From a checkpoint of a small transformer trained on Wikipedia.
Architecture: RMSNorm before each block, rotary positions, no biases in attention or MLP, untied embeddings, normalized queries and keys.
Each number is 128 + 24 x the weight over the matrix's rms, rounded and kept within 0 to 255. Layers, rows and columns count from 0. Numbers have three digits each.

# down: layer 3 MLP down (transposed), 576x224, rms 0.256, rows 189-228, columns 112-223
# gate: layer 3 MLP gate, 576x224, rms 0.286, rows 190-229, columns 112-223
# up: layer 3 MLP up, 576x224, rms 0.287, rows 190-229, columns 112-223
down189:094142130132141117129158153101150112144127138117160183141108102160132126102115119138131136106137133144123104143149110096135123101113148099156162173117165132144137094158140140169078117138129144117136137119157128113117119115101154119118132134188141115158124116120109123132137131136122119108102134137116134143137117100052126108067095114189
gate190:101172123124139114094092143129129109140137149162133110133132081135161110138118167127110073142097120138133153131153097128104137110081154148114130109138128151126114140117088130087126127135099148091100097132130132120134097105132140162153134157129132141127150165153118192139155127143150155085139125133143133155150114151126149132141098121102
up190:142081096125142112137074118161104147125127148173151140122120166109127105137098113114125118141120154136138149094151139146130073166128136159118134112107120153131135123110139122137127098153159151110120123154124124129111120102125122102134092134131094143132155158174159184098103155130130087133117110166121138120131164150150133162160086119105
down190:173099139147113128143131118156056122148145171150126131096135119110123076145130101105136096134132173116147125072124126158141104132151149130133124152140130129109093113103159109081173118107102163139081126197109110154135125133143121080126125117122088148121163131141090151108109115150167070132147083157124135134160144140130108143144144087128
gate191:091161136136121084119148127135093120098113138108093112128123162138109160133108110115129120179158091137112122122122165147108136100159126149128158099124108138132147134153128128159155140140115118153166168114121125164108135109096153132133127127107130167106114101141101107099140088104131124125120149126114138115171106138131110106089163132106
up191:093114115111121129125160156096134114136124112134120156149120101137102079158130089111135128106132155133077150126099106085155138102192161154105124142128170136159131144121141164120108078143177140144101134140132081130139093174115148123115155118090116130093140158116116087131096161089138117142103111125060133099130110133125139103134071093132
down191:131119143090152093102146136122136168134116085176125155127136126105095123139164148112169112093122116139093135125127139115140117124166162164123130158130112131142127135107134129138122093157116167146137099112163108119110111122139138139143118106086104185119134169141123136115067157077119073092122115123053127119128128155111142093134117089161
gate192:113124112120154136090091135126148119080103164133143135097125158099095118136144109144121136104134122133121148115095115145115109154190117151105111100108124162098146133144095162157140128110131138109139158127150093102113135087112117148148112151094114105145139139105113113133137113132156113133148122112088117105175124135131112127124156109119
up192:150141084172106126143157117128112136176151116149106096118152125158137146102143150149196128160162144134136166127096147127125136128111137142158121151159123095115137164149105102140119151132103126138140118152145153148156106167109098130139149142131133146115086117114145147099108116103112122099135166117098152153105121165107125128112106103126
down192:126148087127083105148141167145122104148158167122123136084140102122137125119140137137163152142136087126118158126112137141139135095175132131127126103136159113148155175141094134163134103136101182141102117107132096196132153127118109130110139108146118169123140098141171172130164118128138140135128110092148107136120114157161105118123145131130
gate193:117138115156170117122131151092118115127127143101132088127128152109134125162113074123115115154128119116152105122087125103150154127160122116120117171133099121187111094192134120133170111157112125129140099167147125133114109114110132091148102140147114082115169123134134128125161123107161163098146053140154153092136090169154147145131138120137
up193:123143122118140127118099150099089072093100119120166135156128158121109120090165144127162131162130108117140090151107130136170162153120125115098170127156078122143108102153123120082138100146118147121119074178134136125128111144094123082128116111128139102132152122107153180108133117108181153107120088140172150084130140132178165135174160133140
down193:133161137099129144098133103155133131142141105113134165117129126147138117127141144135147135126116135132109120100157141124141103130105129142130133117133097131096112142077118129119117126151125127149127128138091121140127140142120111169135140136099149133129111128109134101122120135148136108147116153142107126143111130101109158153128113126138
gate194:073153131079162116104127131086132093151122085135079149119102101126117139076139089153129130124172141111154127150144182140130138123091124152149130132100088161139125115165151158135152190144094177126164113112175142108156103112092106138177117135132134128103115135115165158132186134115115072152134143089100124093126109127098152148164098094183
up194:124104109129176107111123167147084136154121098153103134139122128120099124097132165134127135098152112148159158154116135141098129094084165152105126130143066123142108086164141174115158157138139140121163123124186148140118140094138100099137168102127122146082142122133195087136120165124155134152146101144126081089119117130126122156111101077158
down194:092118097106147112126136113162135161105150102128133128101158127142153161131163143101146156119122114136129103105141127157097133142109151168095146138132129128151127097135122133116072125138105103152124121109112114149133088137132123113156097109105143099122138134085086131096174159132100156123154090173133078099106094139092103060167143127177
gate195:138158126152152147138134118095088150139143114160127133153149116125096093118165188137148163144085119128150105118117108135150083142152118110147134172111124089119141130120127146119100145160125115142145114150132126116115131153112148160118086112156131161167127105118131099172124154125166143131137119108108145143120108114131108133108160121112
up195:152144125144139167131147160110115148070179100125112139121134171163135125094145153162117108147071141132161136153124108129157079165160157130125113089109125125114100147131103162124096131120135144160115126115113119094108158146096076143131098130122101151161138106120096120197160163117126121082116132118164106158123108137113060153101119122104
down195:116135102167130168125149138159137108081120113123082118123138106131121144083138112128144166130125150101163164126149083110132127121118154163102127178136113113091132113119130058158149147110114097105119176070129157100145142110174126159099136121145098079135113119143119136163118108143116117159157136121111131116133140120098113125132119190132
gate196:143106143144134134108126152124131143126099091136109114127145118104125138091103144123158116116132150093132171141155157115086084169144140141158117083138139156145117140154165130155131132174125119126162094100105112101182132161135173112172114131116132109117133157124114157111089161090127114164102132128135068159120134104141141118166134112128
up196:165150128167115138125138127120131131103157087145085106138180121108144124093145111130140113112071151129133136123175140125105086170167138120121112087126096105155141107100171119124081162153104154103183152139137122110143109135124135113117105166144128171155111172120121132138126137134102115151096140144121127149124120117128118073137099111138
down196:143136165123132141138086167114122112101128118129144099144128116082149138116128124099095101097139141129137100138151113092113134123143142173101102104143145131126102126157154138083122106111146162118127154099138091120130127146141160087089129120124145161130152138106107146139131117137134111165136164107148118124084113132097158103143176152100
gate197:138142153156111132113162108142163109124141135139119139121139084088121143144129102152111125092136103108134191113100143161102106172136132123135098134121122089130100154143174147113150146120083137148113098144137123137093138117131139126145139109113121095108122116113130134143118105102126124124157113097128099154146127144110073136155128132083
up197:158127162126062155108113120129117157161129147147103140179110136176106105104109121119125092130132150134118100112159103154114132138141140135124134107131149159117129169132080149110117147106154100079147148116136133110129126108116126155126101162128085156171142153127085096129137072099150142098121143151064102131103126131147116140115096135121
down197:135156122084098141103100147129094146157144110161147147167133122151117135113096164095112123137147160129090119143106085131151124146109145161099132089106112148138121191107051132160174110166172133110163133062127135124146113099111121182128111158137107125085129144157100110154115153146125134109090148125128119139105095115141133134096103150120
gate198:119138113114193147155150090141157122121116112160129101154129135123150177160132137137119158114094114103129130120196145127111103120108133101135118111117167108178099091112096117106082117129116143169167123119113143121176110161124106124103128114113145128115155105099157092112107103127165114093106148096209151120110148082110152103095120103094
up198:115115155138127131173097080148125135169101107124131109119106128119131134165099157118141172105107172116152111142183144100108121178133138149155116125077166133151076111120116155155023115126143176159165081133125134164145088137148131082136152119146164118145118103110132125131087132125137116133081119104167126137113135169092142085070190122146
down198:145131132145121127120136101137074165160134157082094151132121091141146113106107111155146120110093134078154149100123098142111150137162136074129152098162141140119124129152125143106124143106119141144102167160106156093101101112135128114114146132128118157185121131145109157143123145153107133127125161161106098103113175113135142107121160145145
gate199:151118159099117107151172127119122161137147115120149158105111161123163134135156138077106157133156105118154139150071102122118091147099138124173118121094134127115091121125130120154145054125149159084095102105114065118127104090129171118109172130127129101084171135182135096090106124129112095140156126088116102090146121107147103140140106135142
up199:074160138129160150141114129151170125119128135129125108146119082140087127117102134126125108103105131160095136108132115156163143090158124115132130135179121136155168120157166121107101164124135094154100144146118133129131151119146099109172109153131086157114130166113164157154153115122147141131086105125149149122113153100161158131147159107158
down199:123114144145136100158141070121136088135155126131118122126137160118092132146119133123138089102112097169156156122133127113138125106118137123155104146133099157132124094101129128102109083127128137134132142166123083106151107101148101102124121146144128118098155129146098133123147107145140123137107114116095096109180107111127125156157109129140
gate200:113132129150143115120111132120131110157081099106120112122061113100104110156138171134141108161095116139113180109109116150121135152096145126165120178115125059109131109120141108113117148132124145165145124130097135136116115148176102111133124093133120114098128164127149128127126152132088091112169086105110145156156118133082123170100135149140
up200:073100143128118114129101142083093136079059129137123114128118112162093153113140132126082148153117093132101152158170152132063123096132124102145117201142117147127096139136075146157087068098090134092126090098093145135135061102157144189111083107153112138137149115159162123151094152109145106102100088116146125097130100142124118124130097111119
down200:083086129117126117115191137124163106098141112123136082086120121144151148102093150144127102133070080156105128108145155132086149112134127152155073156147094128123168199131140128132120103151158162135140105057157117113149116131136059165144131127164137149086134105130147120091121123148104116116072132168127170133136178103125131136134131147159
gate201:150207107122134128119109130136152148142129129165065151146122130116099125109118122138152120112107123170097151096142168151153146173123171131107143145091122126089123134107128143133110132128154140135158128143161070121139141150119129122118143100078124168107116110137153146145118110110092101145112090178103121107172160115109094142112125107116
up201:171115157130104117105168142126131128143075120121113137155180133137192179106167098094124112142111151120114113116142138172126136105096115122119113113144109132134134148139102144136140111141091151123135160154144095129158164088073142143145099135112132117159145144147078153103182092117115111124141161127126141117126120095117157095134143176109
down201:165099142134081124142088104137114155134128102133117130163173088146167132131158134112097142100088133151137166131106120150129128144129099107084099089130070146098153113176105165174137086156149184139126115121128146089103141117085086162159133141080121114179127126148128174129132140118127163116097131151157126103128145152113088107110114131075
gate202:124115070167104141127057115137167106099103130120110124175142106134124144148161134118184089134160103112139163121121125093195116070100113115128103109105152137125147147157128125102147162139114131127170150142147094121136120136120089131139127121152103152107139139111119140074100182139136157104095081129145130114095141127150154149136126092122
up202:148153119103153090107124136130153172152107123121120113120124162135124152154127139169094135097152123143114129149133145145113138130118145136128122132175144116113104088109139117093104161126096150129152155119075117154100134139131139100095180165125109107144126101140137124121127105148133083128124103109127124148142130171113132151124170102118
down202:183145122114135131148129098144084078139102137128150137095111151137175115137141087143156092133080125093124176095135096117152133111123117102133130188110119124148114133120156136118156157147091103140154103109100134068104190123129122135090139096157112142111121117102090116120158094117152110101119109116141078155093101115118112100111116155105
gate203:122133147158168190153151078123120133077109136094127124140144114178117153119099146101139143126113205082151123123127134100095173121144097115116069092140087156118133172138133123159217116150062126150146148115089155146121119110177142137185081191152112141207103132129133178095104114117134091125119106113142166107082116107165083103095128111065
up203:128156122110135117119111124138159085158123114089163133111160106104097129117086121108160102158115139117119129108116116120104113108167158077153101118128116125120177142121142128125118112105171186124088155101115118120139115104186122114144122087163111139176139154119160141138144123124126151123130106128134114108117145128121107110106119110116
down203:158134129117125117123151134128123134153116165138110119138132136125127170134163159120157141120117096124099151142165163142146131144141164142099115124139144143171131153122098136113168141101105112158109068121100084135122130128117144092161131107123121139116112167146149142101094106134122169107099184181167126155146129142086131118152114123133
gate204:089118153138139122140087119166131110146112123136144141148131111141171141143120145114161124143106136070138139128129105165162122118099130101115134167134119112070181116145076104122162118103152119120116126092130155076152120101103101154154147122135109103126142120158161135131148100071114177127124114113121100108121167134100158140121158134108
up204:111145114152137089128166123174144061138106173114172138139144093100159145140132105081118124116109145126127098092133127161168104154127113104126115139133070100151129140164125145146097130122122147117143120112130144118104096141121131147138141098134087107097117157147142099138139095097127121163115093116134090089090152113113148152123136132119
down204:100161065136103129143107095128116142157158119097083094111141139145134134115128157149132157130129136126157143118142122134155059119142114158150138140136128129108078152153168175108075117141081163100149109117132105126116119148140107062142134128152164118113135143156078150165102101154156081130169139085155114111131138116129140116142098144149
gate205:124113088129136161133111131090146109124115132123140154130128173107139094168105156127127182102142119133157140142135108112128133103116172145127124158137129094140121164157131173095181112131065124094102190119084120165181086127124084134109134117116147139108101124089171127129081156141147103147159127124094114067124172167122137143126109102093
up205:082147133126156155134139162142145163119103099129121108102161129099145166179076129116088158121146095157138110106129090120092145149141131147146098124117134134130143141100160144098148142145119109146101156136097148111165134126133086149112146141037123120126111141114123099103118149170127130121125128099128128108112085140141151116129082101120
down205:138144111109141138131148137117114177113130165096152123114136117122140112139103129125115166166206108135151137112154096128158131169141111166169096192115134128121131113130156112106142121141145089170105177179132177154140114133128086085110179147125109122176133172151123141114132145111146117127128110104115126113123130116164164105130170108131
gate206:064117168089171116102151167095127105107142164112146151118140122168104113161130146141132076156122132080122094139112108098135127140112112146146077092103147110073095132161132090140131099120145143134117174127095133136115115151144132084143126120100148112132137085090124166125152089141136118129123117115115111121156118142136167114150100089118
up206:106116093139111130140123091123131123097091146142158077144101108117170097082125133142097148131133179163151101114166125117138099110135143155143141141109130142137096099110121124140132165164150092121146115193161120121101128126141140127151096152151129154116104100158088147174139097111113160135142101114127144102111115119106118144095162130133
down206:129159142145112123146141122091139091145113120137134151120151128102139121119143173130096131137148128155105170143095114139116114149120116127157148148164108137129136148136162124127110128127182148122121107091155128139098161120129148132144152080155168106128107108113131124098137150130143151142114127093114144091153146142126146112119126145100
gate207:068116124101109143098120120108129122107087089100145113123144154117146119120116138135106129090129128108111124108146153115126113122095120091136120121131110133170107153102152150104138149125152112130108079148156137141089123155160138102112103172105137122141115102086099179157122105123159161121144149089145137130109096106128090102119134110154
up207:139139135170127119142147140150108136136142171134080148144119129125113124114108119130180134136078161165122166099117101165178116130169152129122127152128114093122136149151144132119137101137108134131143160091100124125110123094121145125151145085180138104105128141120185085142166111122095145134136097138155069104137208103124111144121127137109
down207:128137122143150165134135110126138097138135166155150112139158182106116130134134144136100128111111167117147165135138149099111136072132150092139060128136179119117160088120106155119087122114101137162110150153130115147141127121151161114132125116105107188107109132162128119129129105155132142151137140077138133102106176127116135123095125108107
gate208:139150123067100149110135124134107144159168123145115118108114117146113086070168108096164162136092171114129129151163150078126127126110132125129172099121094180130134079142164155177117125106131092121125127133112086151108190126077115060144149129094132099099120166135098133121128133148127132104118150104137113085145144127120135101116159140163
up208:160137117105142100093142086116161130109113111130157140115114136133107086122127130104150101108158163152135138145092166104168155136079096145131155124133074138109109113103101113124090145124164113110125125157163122176138111152148160115085165148138127120133106132153104098114127117154082150094126101177156111131134134111080110114130140125105
down208:145117111163152113119119154136120126073123108152141128132126145132141124098122207176128117114128140161161170149143118125101134140068129151139094195127129118121146140131089082136136121139104157141115101161188103155125124122146124121139134077124104121132155136135109148124116131178173160116140117141127134143137119088148134128111178122165
gate209:156118084144159191181065124127076106090139144146112136136147161108101139117105141124077084118109159097170137170139073145126140137124120144129100115154102109141119157120088148162121132116117139088118115155159141083159118132213118133122138108124108116127122145134158129112129114107107136138099139110142136124113147154101102167132114110129
up209:078141123119131111105143139135120130139132135145147115097148129155169129091115110130100102155117083104102176127098099133185121119132102097098113145093134111142125105117123123129180070146131152081139109067124097120153062117149135171137132134135152152141146119124123184134118136104135154158114147137133111079131087114134125114144159140176
down209:078141096106105103112144167138116173092135134151169151105124136149161123069111125150123083131078048086099136113089149148119149111139114114112150131067140146139112088091107120119189097124093100124106119107120115153107074079102120157120134130099139159190139116132143094143145134118130174155116128140143138129096112111100129140128138112140
gate210:131098113102132102124120148092099141171141125126096117143118148134127131095164150159145152151118122065145151147112104164100125134122092146132156132089135107143183083124127121146129108101151150150135156119140134132123127129177124149155112094110090144140144122124124110122162111143113140144142113106149111143104095103156110161131105170131
up210:148106102152146110120075099170095089170100132133147097163153103113120139148093127118113131120129161129140099132129118117156128129145149140138130121134121126110119142136112113107124145150081121153124154158118154155101089132173147168129157130123107162112079174115143171131129126138110180121100144140084099157169116157148160090134154172124
down210:149108123104120131142074134114153115144163127138097105139125135154130152120092106139120137121106129114128081097126141169147137110122161138098183128150090130155109108108151139142191176153141093101107161175134120131092097139141120130148142134141095167182140114093145131128123101136128162140133135173079116166131125110112144130158111139126
gate211:134112160140114083179131117086139130129113151152120140134145121115140144138151133120138127148136165119151102152140155139120105123108130128118131090127101145099102120162103119074146098175097160176164109143116154137140144142128168132174183100121142095130114100141158131116106134142102147119127140136089176079112157142086121120123076155115
up211:097095105150127118087128094115138130138116116101083139174083127149116135121161164115114120151130108092130102096143095111115115144102125099108111123159125155113101146150115129099115096135128172145096166143098132095149140146125115138150139122088121073113117178118131149125146114127132144111104148114142105114114165153108094124154116142127
down211:127148123134101169072115124131091141162078136104132133175123145134134160114122133119136117122119157114106132121165103126102139151145122159094160185123138095124110158121137094146178112065151134122102076153099132143127119122116120125122108081091118109091112148121119117084132116091145164147159086120153110138108172118149086101130160167120
gate212:124143135148117144144110123146132103122146141150140153117133114193147140153117119122117117118161130160113142131156140152135112117148104137134107106136101112161115112161113135085113164161126144112116128169147110172143106122107136138115086125105136163166141076107139135109090132183103141155111136085107140151129106101104116182119096142105
up212:116109111144119134134114125120130111103137124153130110087157169126120119155100144128110153133144125148126125179110166142118099136116097141135141115153153123119147129131116133051124131154069135096108107136094145145208118117123121119099129121092131170132116078170088122101149132145135140117133158117092133125126123130129118179097111136137
down212:139129105146092129125159107128101105150099135144127148153110176120142122124111116106126151131114117177140150187126163115114113136167133112138086133099141183151133112113154170085130101098140074079115133099108167106131141120106111126135137134142144132100132114117131112127141116127147116124121112117149128096098150121136108114165107127134
gate213:084164108111126163117155053083158149125093193121115175130129128120154130115101110113112164105165145121111171123126098162135166150104167145074108106143139120135122128118126158141156102122113114113134119113161129132122161166076124158114106114138093105115145135119160149149147139117103148092169159166108121105104125109167112142162108102106
up213:118135099148079093125108167137145142107129093137093118173135108139107162115079120117138130121104179103109110122115157114101075165184124161162147127149147116102142098124132137148110154080074099137158083151134132159073126103131167115136139130162119081123139115105127163117136187174114147099072143092119159148116122164119081133126176132132
down213:126104131159102135125126105135104146135155088147132172149157131131133108135083137145152116110118100124098124162156172132123080122151103163130132130110078121114115129146160118099116120116125152123142156072170112178141117140121187141140084144144138164140112181112144162115117149132132116103119146095137133109132102122150098098100139149188
gate214:163159161101102127150197125149101104139116141122112146112140106103119151147126145138146181133135107121158111179108147120144101118117152125142111147110108105109106114143129105116096118140144154144135101106127150154101094130129160134098126126143105093109122160076142150108115146151114160134137163116087142130135149139129136095104156145115
up214:080106118191156166157090146107173129081123144125188101129125152134149096130097120145095080135131141146132146122123143098127153136140134123101098136189160158139126152117142154126127175138116114101126153122114183135119115115135133101139127157075159132119156106159121096122149085142169101094118105120156149099136109138119117156151101124142
down214:127144112132147096132091128071125065085151162113181111090096134088125117123119087118126122118122133166114135124139104084113127153124160108102113151157123124169101123137138166118129177154135118089168133119125140137091102118107144122143115115128138070144176143144163105082130073104120120098181142081115114090154107153121138105109075123140
gate215:137146138139151135156110130133104142082121107134145111088099121063134135160129105129130105116118139124147084139146132136153138146138112113087138159127099091141155124139153150124111136096116129130130124106130141117165110123062162122118167127150151088112109134163141121096113109110125154148155060146109063130122176105142130103114130127146
up215:145141138144128091131153125143162131144146133122146134158111125154122165122105121113117160139133138109131139117093119109152147184103145173168146087152165139119081129083153101106126175109112090129098119144114127126121109158152105114094148136114116145117152109125117138192101117115140141125132169109112180112148136105122148152108158128106
down215:102138153120157176104119166137112145139134142131094055141137152133141119165143105123107117132131153153179120098130107114138124139149165167110091128110132100165181135152165108123136103124135113161139136127105107142154148094146107123139109116134142106125153125141160115114137115113133133133167136112097138140138148143101088121115089117142
gate216:138159098131116113147138105138146110126099083155106155153110117143103132137106164107121187093112141149133139100149094141149125115134132158169106139123088172100113114117115118141113139188119132105139124110142144153082086096139159127107188079090101090102111063140150137146130132122125133088108146122137177151110103104126184088128150142091
up216:141170105104118131143152116119108157117151134092121142124110122153173097112123127109174092129140133109149104116172122131149136135106094106100152146178149128147140142146157159102109089132111160176118108147081124106150139144121148161128087148144180153147146198116111120168120102128121151173026155127162110106147083139144105117118126127134
down216:140097167110144124134084126137129139127089108174122158125151091104113126165141186136140141116126103148104149132146127110138120196122164140133097161153170075104152095154177139127136146095099140111120129133122119111161146148132146079138122168136148151133127162096094148105127148110144102117081099112135113126174101116123139135165143140129
gate217:122120137095111103168120132091159114147113117119158152173094122125128127122111149079114131101124108088104120088112164116109114154125100073142084082110106096097110137135102101098151034129133107161121134146144124121130142134137120087161138102138111122111137137125110135158180089111111148101150170115169104164160147135126091123119124131114
up217:130129125125149133148122142118105115104076123093105104114134152121135132093157134143125088139132114158153091143127125147125117162148129130154151125133128110134119098096194101152161183146115102106081144108079108144134109079183146182136142130123146120108125158080132148116100150122121134150143104124096182091126108072135112133156136116151
down217:151075131094141097140146131124136196136160135153136177146116147153139102118105084138130116089109141103148141111118126112108117114125175125183108165121122095155066159148174134113088154172101151146092161088145103138157101078123093156139165156102125145111143094166122179112154136113154136121141141128143101121129153133109133124112124128098
gate218:192133119139107138152112137121130208000138165107127062058140170118127124134168075118137130171188121118127133153109175105170099123142125053108140069121136107136118222132166118081046147141104148143135141192128152172175103125169130080075092136119111143162141071100120101062137096146162164132128114129204106143059157196109176140191095133108
up218:169110099139096124132129098047094084079117151099133100127115121143175110076145129120105175095087144107176114117098117144159125087077164177165105081145118136146145145083144153125071099081107140155121132185129119127136125148122118146090087113128170101157111125135115126101118154160147126113087152106229149168100151131129141110128120133113
down218:061115078115102108088173073098122025210092060157143149200149123126185132168111121115155159066091142115146157090133122156125134124077136144188100173047156157143118063120102160184177112147146117108087036071145101073109128091053104156126133101174159081111111142104151111193156163105131102063135220111141181132129094110135077136070138144149
gate219:142148128134105089092142097143116134124137152117118150159135159151157174132123112114159145166098086128115139123127117130117116112112130109154154127099137124112119141142180120125155141119094164135187121134094105095092080119142117066131150149132106123135174135161121159093132106106154146137148183158141134106150093165129114127134146173102
up219:133149134125125165099108148115106165171131175144169129138130074108115150163080121167093090115185118128113128131149100143117106149162149113142135133170103090108108151121123129169156092158106180116132102126135142175086137151114151115135127090123128139099120179164110112141179082089140179116172124086107147130141059131126111117150180156118
down219:115098134115159105168139093151093132145143130142109133135141120104106120142114158136136121114099128128147134148133129172137109162173146105127089152143095103112086098084097132102184110117137130136132134131142111179146119113081145111180136152132152175148110152147101124119123106124090166160110112122173114074166113065104092126169098106123
gate220:115095164137110172132152079157091129101096148105143139128128104102122118107121132076134078133114114132167147133126147128118124122139102076131124133138185137175139134160107121106156111114114128117152122095101173112127127137143130142104123115122140156121125144113109100150122089139113138096154120122123163145111103124100122158117126101094
up220:146087148113125140148130105169124138106128112126166157130120157154122123128138162151116102109136118151136123157098157172155093116109101126143114129145128150129145101140160122142118112128102142149138144152123156089131154089149127121134114098162109122163178144156136153129118108128165139116132151119112135135144106118116125156145149115143
down220:180139148153131144093131177127162122163167120153094115149097144153163144166151134116119118153138126141140119077131117131130115180148132162132141145115126135122161129069106163106109182158149104121119113143161134099119155135111120125162100085117106115125111114096124076146146145140144137131086101150117112122119122143123113078151142107125
gate221:129090121118133088129144136111079152143147102126109119144120114145093138088133147126155140105118147099116140103148145111103176111122142147096126094132081114118152115117127120144138126121167102142092131147112145136177103103124133146117147117137144131138101196139150110157108120116135139151127109157135121122126132120132123129131124151158
up221:154127098108102086125163173135109146141122089120156094152125143152114116115125162107145125116102126134109145091154138123081155132138123159104108136131091112105139170141136150139113114086147094149106119164108149116202118121149133122121166122126125123139122167148171113131139104123127140117137142122154120134119141145116144132125126155124
down221:109111096144149104105127151150137123126157117103165121098112111169083127154143136131100099130122136118141089112122171082136125129154088111108119099134144151123093136137104168142110165117109101143107088161073108150147109093143111120114146150149104139117137146146122089147107149092100116107116133112186128145120115141118177117096155188106
gate222:153105100119126112137101152130127116129125125099162094133138097123118104109104137103110137121148101147166127120111157120139132136101107170132124122153123129105116130095114130147125149108123182172115141140123129133126131151104160117143125136137172116104136122108123147116074124125088146134109124111104114150122139108141110126113121116123
up222:121125112150116137100132149151126159107128155114155144114140146143120158138172120136117118122074148113156126126118092116135104104110110118144120134142136102096149135141116139122115125092154131122128114141109154106128105100143110068106152111129136149164101135131130130176134086128132119130118149128128093112133135098141127110144147100144
down222:104144129108112112136113144152158126135110118136162130124132133116121149129113137105137134126110109119186117110114102126129122138122123125155097115148112124117113142142107138152121132093141149143081088138139138132137065142097095112120118089126139100139119144121120113170094141084071138123105142087124068156141145103144130132177127099147
gate223:167117096122147119136160143126098107098150110121127102133138098134144122130108143129144127146101138117122152146157140120144108155109156137134109128103127138177115157145142142125139130177102140148114108089137093097162135173104132099146123181127131095120140128118134184123116126113156137131146109113151155144139091099115102119128113142120
up223:151167144135122129144120151157151143130170114138093143165123133188133107103128145117101072117165133106148127097090137086134102146160149149120116119120125146119129155153142116103126122123167139129137145139132084088160124104113152120134116091115084091093175169124161113148126106105119103107170066162097159163118131136119161097161148081146
down223:132155121073133130138133159121130156136175138115133166117120122136119146072155126138125147130145155115140092148079125076154149108151182138143122105116091159109142175149147136138108146117149123104104136138128096130132201166180097141120124078122100127082144154134139107119133137144100135094137072173136146142177120131094133144134130144116
gate224:148122120133142103116153133149120125113144107147122130152107143111113140116137153152146130155102158153104128125149128110101150138140103132137153071126187171167164175148171138105186116115126145149143143135139136064114097091121118101113097130153124091119144101138159153150138136108141142121159146142099116125104112151139143119132105126119
up224:109141126129149122140093120164109128113185149086116127077178107140107100125125084135196144130116160143105117115125169162144118124144107166145114151165122089103118157122133123151151114082092147130127156156166159140114156098054096134091108148103150125132105128102128114180082115151132155127155167113146142094153152112158109123085106127115
down224:116076138152089168100117165108139104116163105117131101122167129146146105163102124112143118135142129138140105133105148106117093156145143105128134138104111166128166173146113099145134140147157134135156130107142147097125087141109132146151159089132084070099128101101118071123152138103113127112138104123142071088091129110113123115138154104121
gate225:142116073116119145114154094123136087134116084124112125136139169122117125147109092127141144132143127091159130111099111102154116128103111143137146109167108147146131118111171144145153125105055143140154151120100145158138121156159110128116141135128140151122159159123120138132105121144135152122127128133118126133128127129121161136171125105093
up225:157129136149119166119161121129109143111149073125077107136132159137098075142160144165145140133127121132135153132155131105150107147092109117109120185176114106149124145161127132171100145087097129116155132113129159163132146127138102139110127148102124158113110168101156131127155131103130102170128105131118111116083137124142137159162097136149
down225:100112127156128102124134141102125151148139123144144141150145163126128115128154153121126083142138109144108129172079148111097128149140112148131134153136152143174109133140147095153120131144156127106149096141074134113159139101143130155103134148090094149150124147056118105173145175147127145137137125137108118127133101162134086097124109138149
gate226:160116141125134167110131133129157135119124142190153132153107169124181098151083179084100162067126167146134118145119182161136104185127121158142129112130075163108159156163136153111128155093052123113140096136128130177112075144157180133132137129152123097104115186147085129123099175066137114141104161139132117128098168130145126087173133153090
up226:071125110134106094179114135108125147166106144160116137180204087107167146121136103116121119111141129182100122157101107103072132100129118123178104186156140126139135114146142108132167134137136134104143113110135125115130119116145058113126107098150105152138119145164122176114113138153097185137158105097079150133173112113055132192127171158167
down226:116121091120124102121124067095110155178138139129112122117138157116120167165138166146175102146120102107165125159181117172144105098134100132144070146118138115117109140176167152108124159078153121142112088124116111132145127101139085180108159113107124164099110149120109122103122125153142105087106136110113156137152147090088144177140129107108
gate227:129095160111152090153117157138153133111153108098125112152087144100128103136134142155111110109108199122172084115135153128135144145096115141131140118102132124114102120131137149118140088100110145134167135106141101104108105107170158141148128093127174132130105150167132139135113142150077152105146123103113103163148094106106135146177114169157
up227:105122129072170076144118131106124112135170120106103079122138173070130144086161153150122127105137187112130148143124147111110149162116107107148157110101115190115131136161167165129138130110132094098144177116118114148097109109125123146154143099131168141139128120126146134086147154128107135102104111151126127113148086083117144136161135150145
down227:114132124101122113189116121143082120101120109173141103123126162131129126116144136139118109102140135107121140126107165138141131134122163141117125141096150155057167130185137126120141137112156146112163124160108171096178137129139145108138123115125118118103144129116166119114126118176148101118088157156117133155178077143127121176124130122133
gate228:134111117111135164122105127101129114125108128092153087121150133109106131147155102144111140121146134120139108117144138118110097128177130118127108107151113139131120139147099150163148136136104158076118147115117089130151124167164124111140175113108104086155137175114138079135152149111136100128153115151150159147133113125115125098121144127128
up228:119140121150127119102124103119118131138115069097155137134157139145144156129161125117129130173187157124147124108171171163139092098130135117137129127160098137102114146138113142141145132122106145118112114120174131109117137098112165123129134085118148110139130147152114128120175133113129093117125095156133094145129123115137143117126127115123
down228:138130112159127114101155121133148130131158158132133104078168138128143158127103127127103115148127140157134150080200147118130090153097121121162172144118106103132139123104147144118156114106124137101121104143103157147143173140168136153122125104129161151157128130129169142109116139127138130150146099158116120164115127127108122161148181141164
gate229:179132156097115108109111138158129150121128103128118142148134129113158115178126125126143075146145122111133118148144152116133156130119143159126174089114149126111130124125148139140104112112126195110134122085147109082114121110176136126169108159159087149180185126142148156138152105151102081105198151121143139109139124128156145138100148105149
up229:100120112116080171119119112158093156124112112155112127130141128128123083126123134114108059124101186099126113171124146064116195108134099128098160126139124161132145144166143140122093171108140166101161127122111125136126137137081129091125133111123087138158152080126121138083096136148132126098150139144103127145121161135131108099133140133167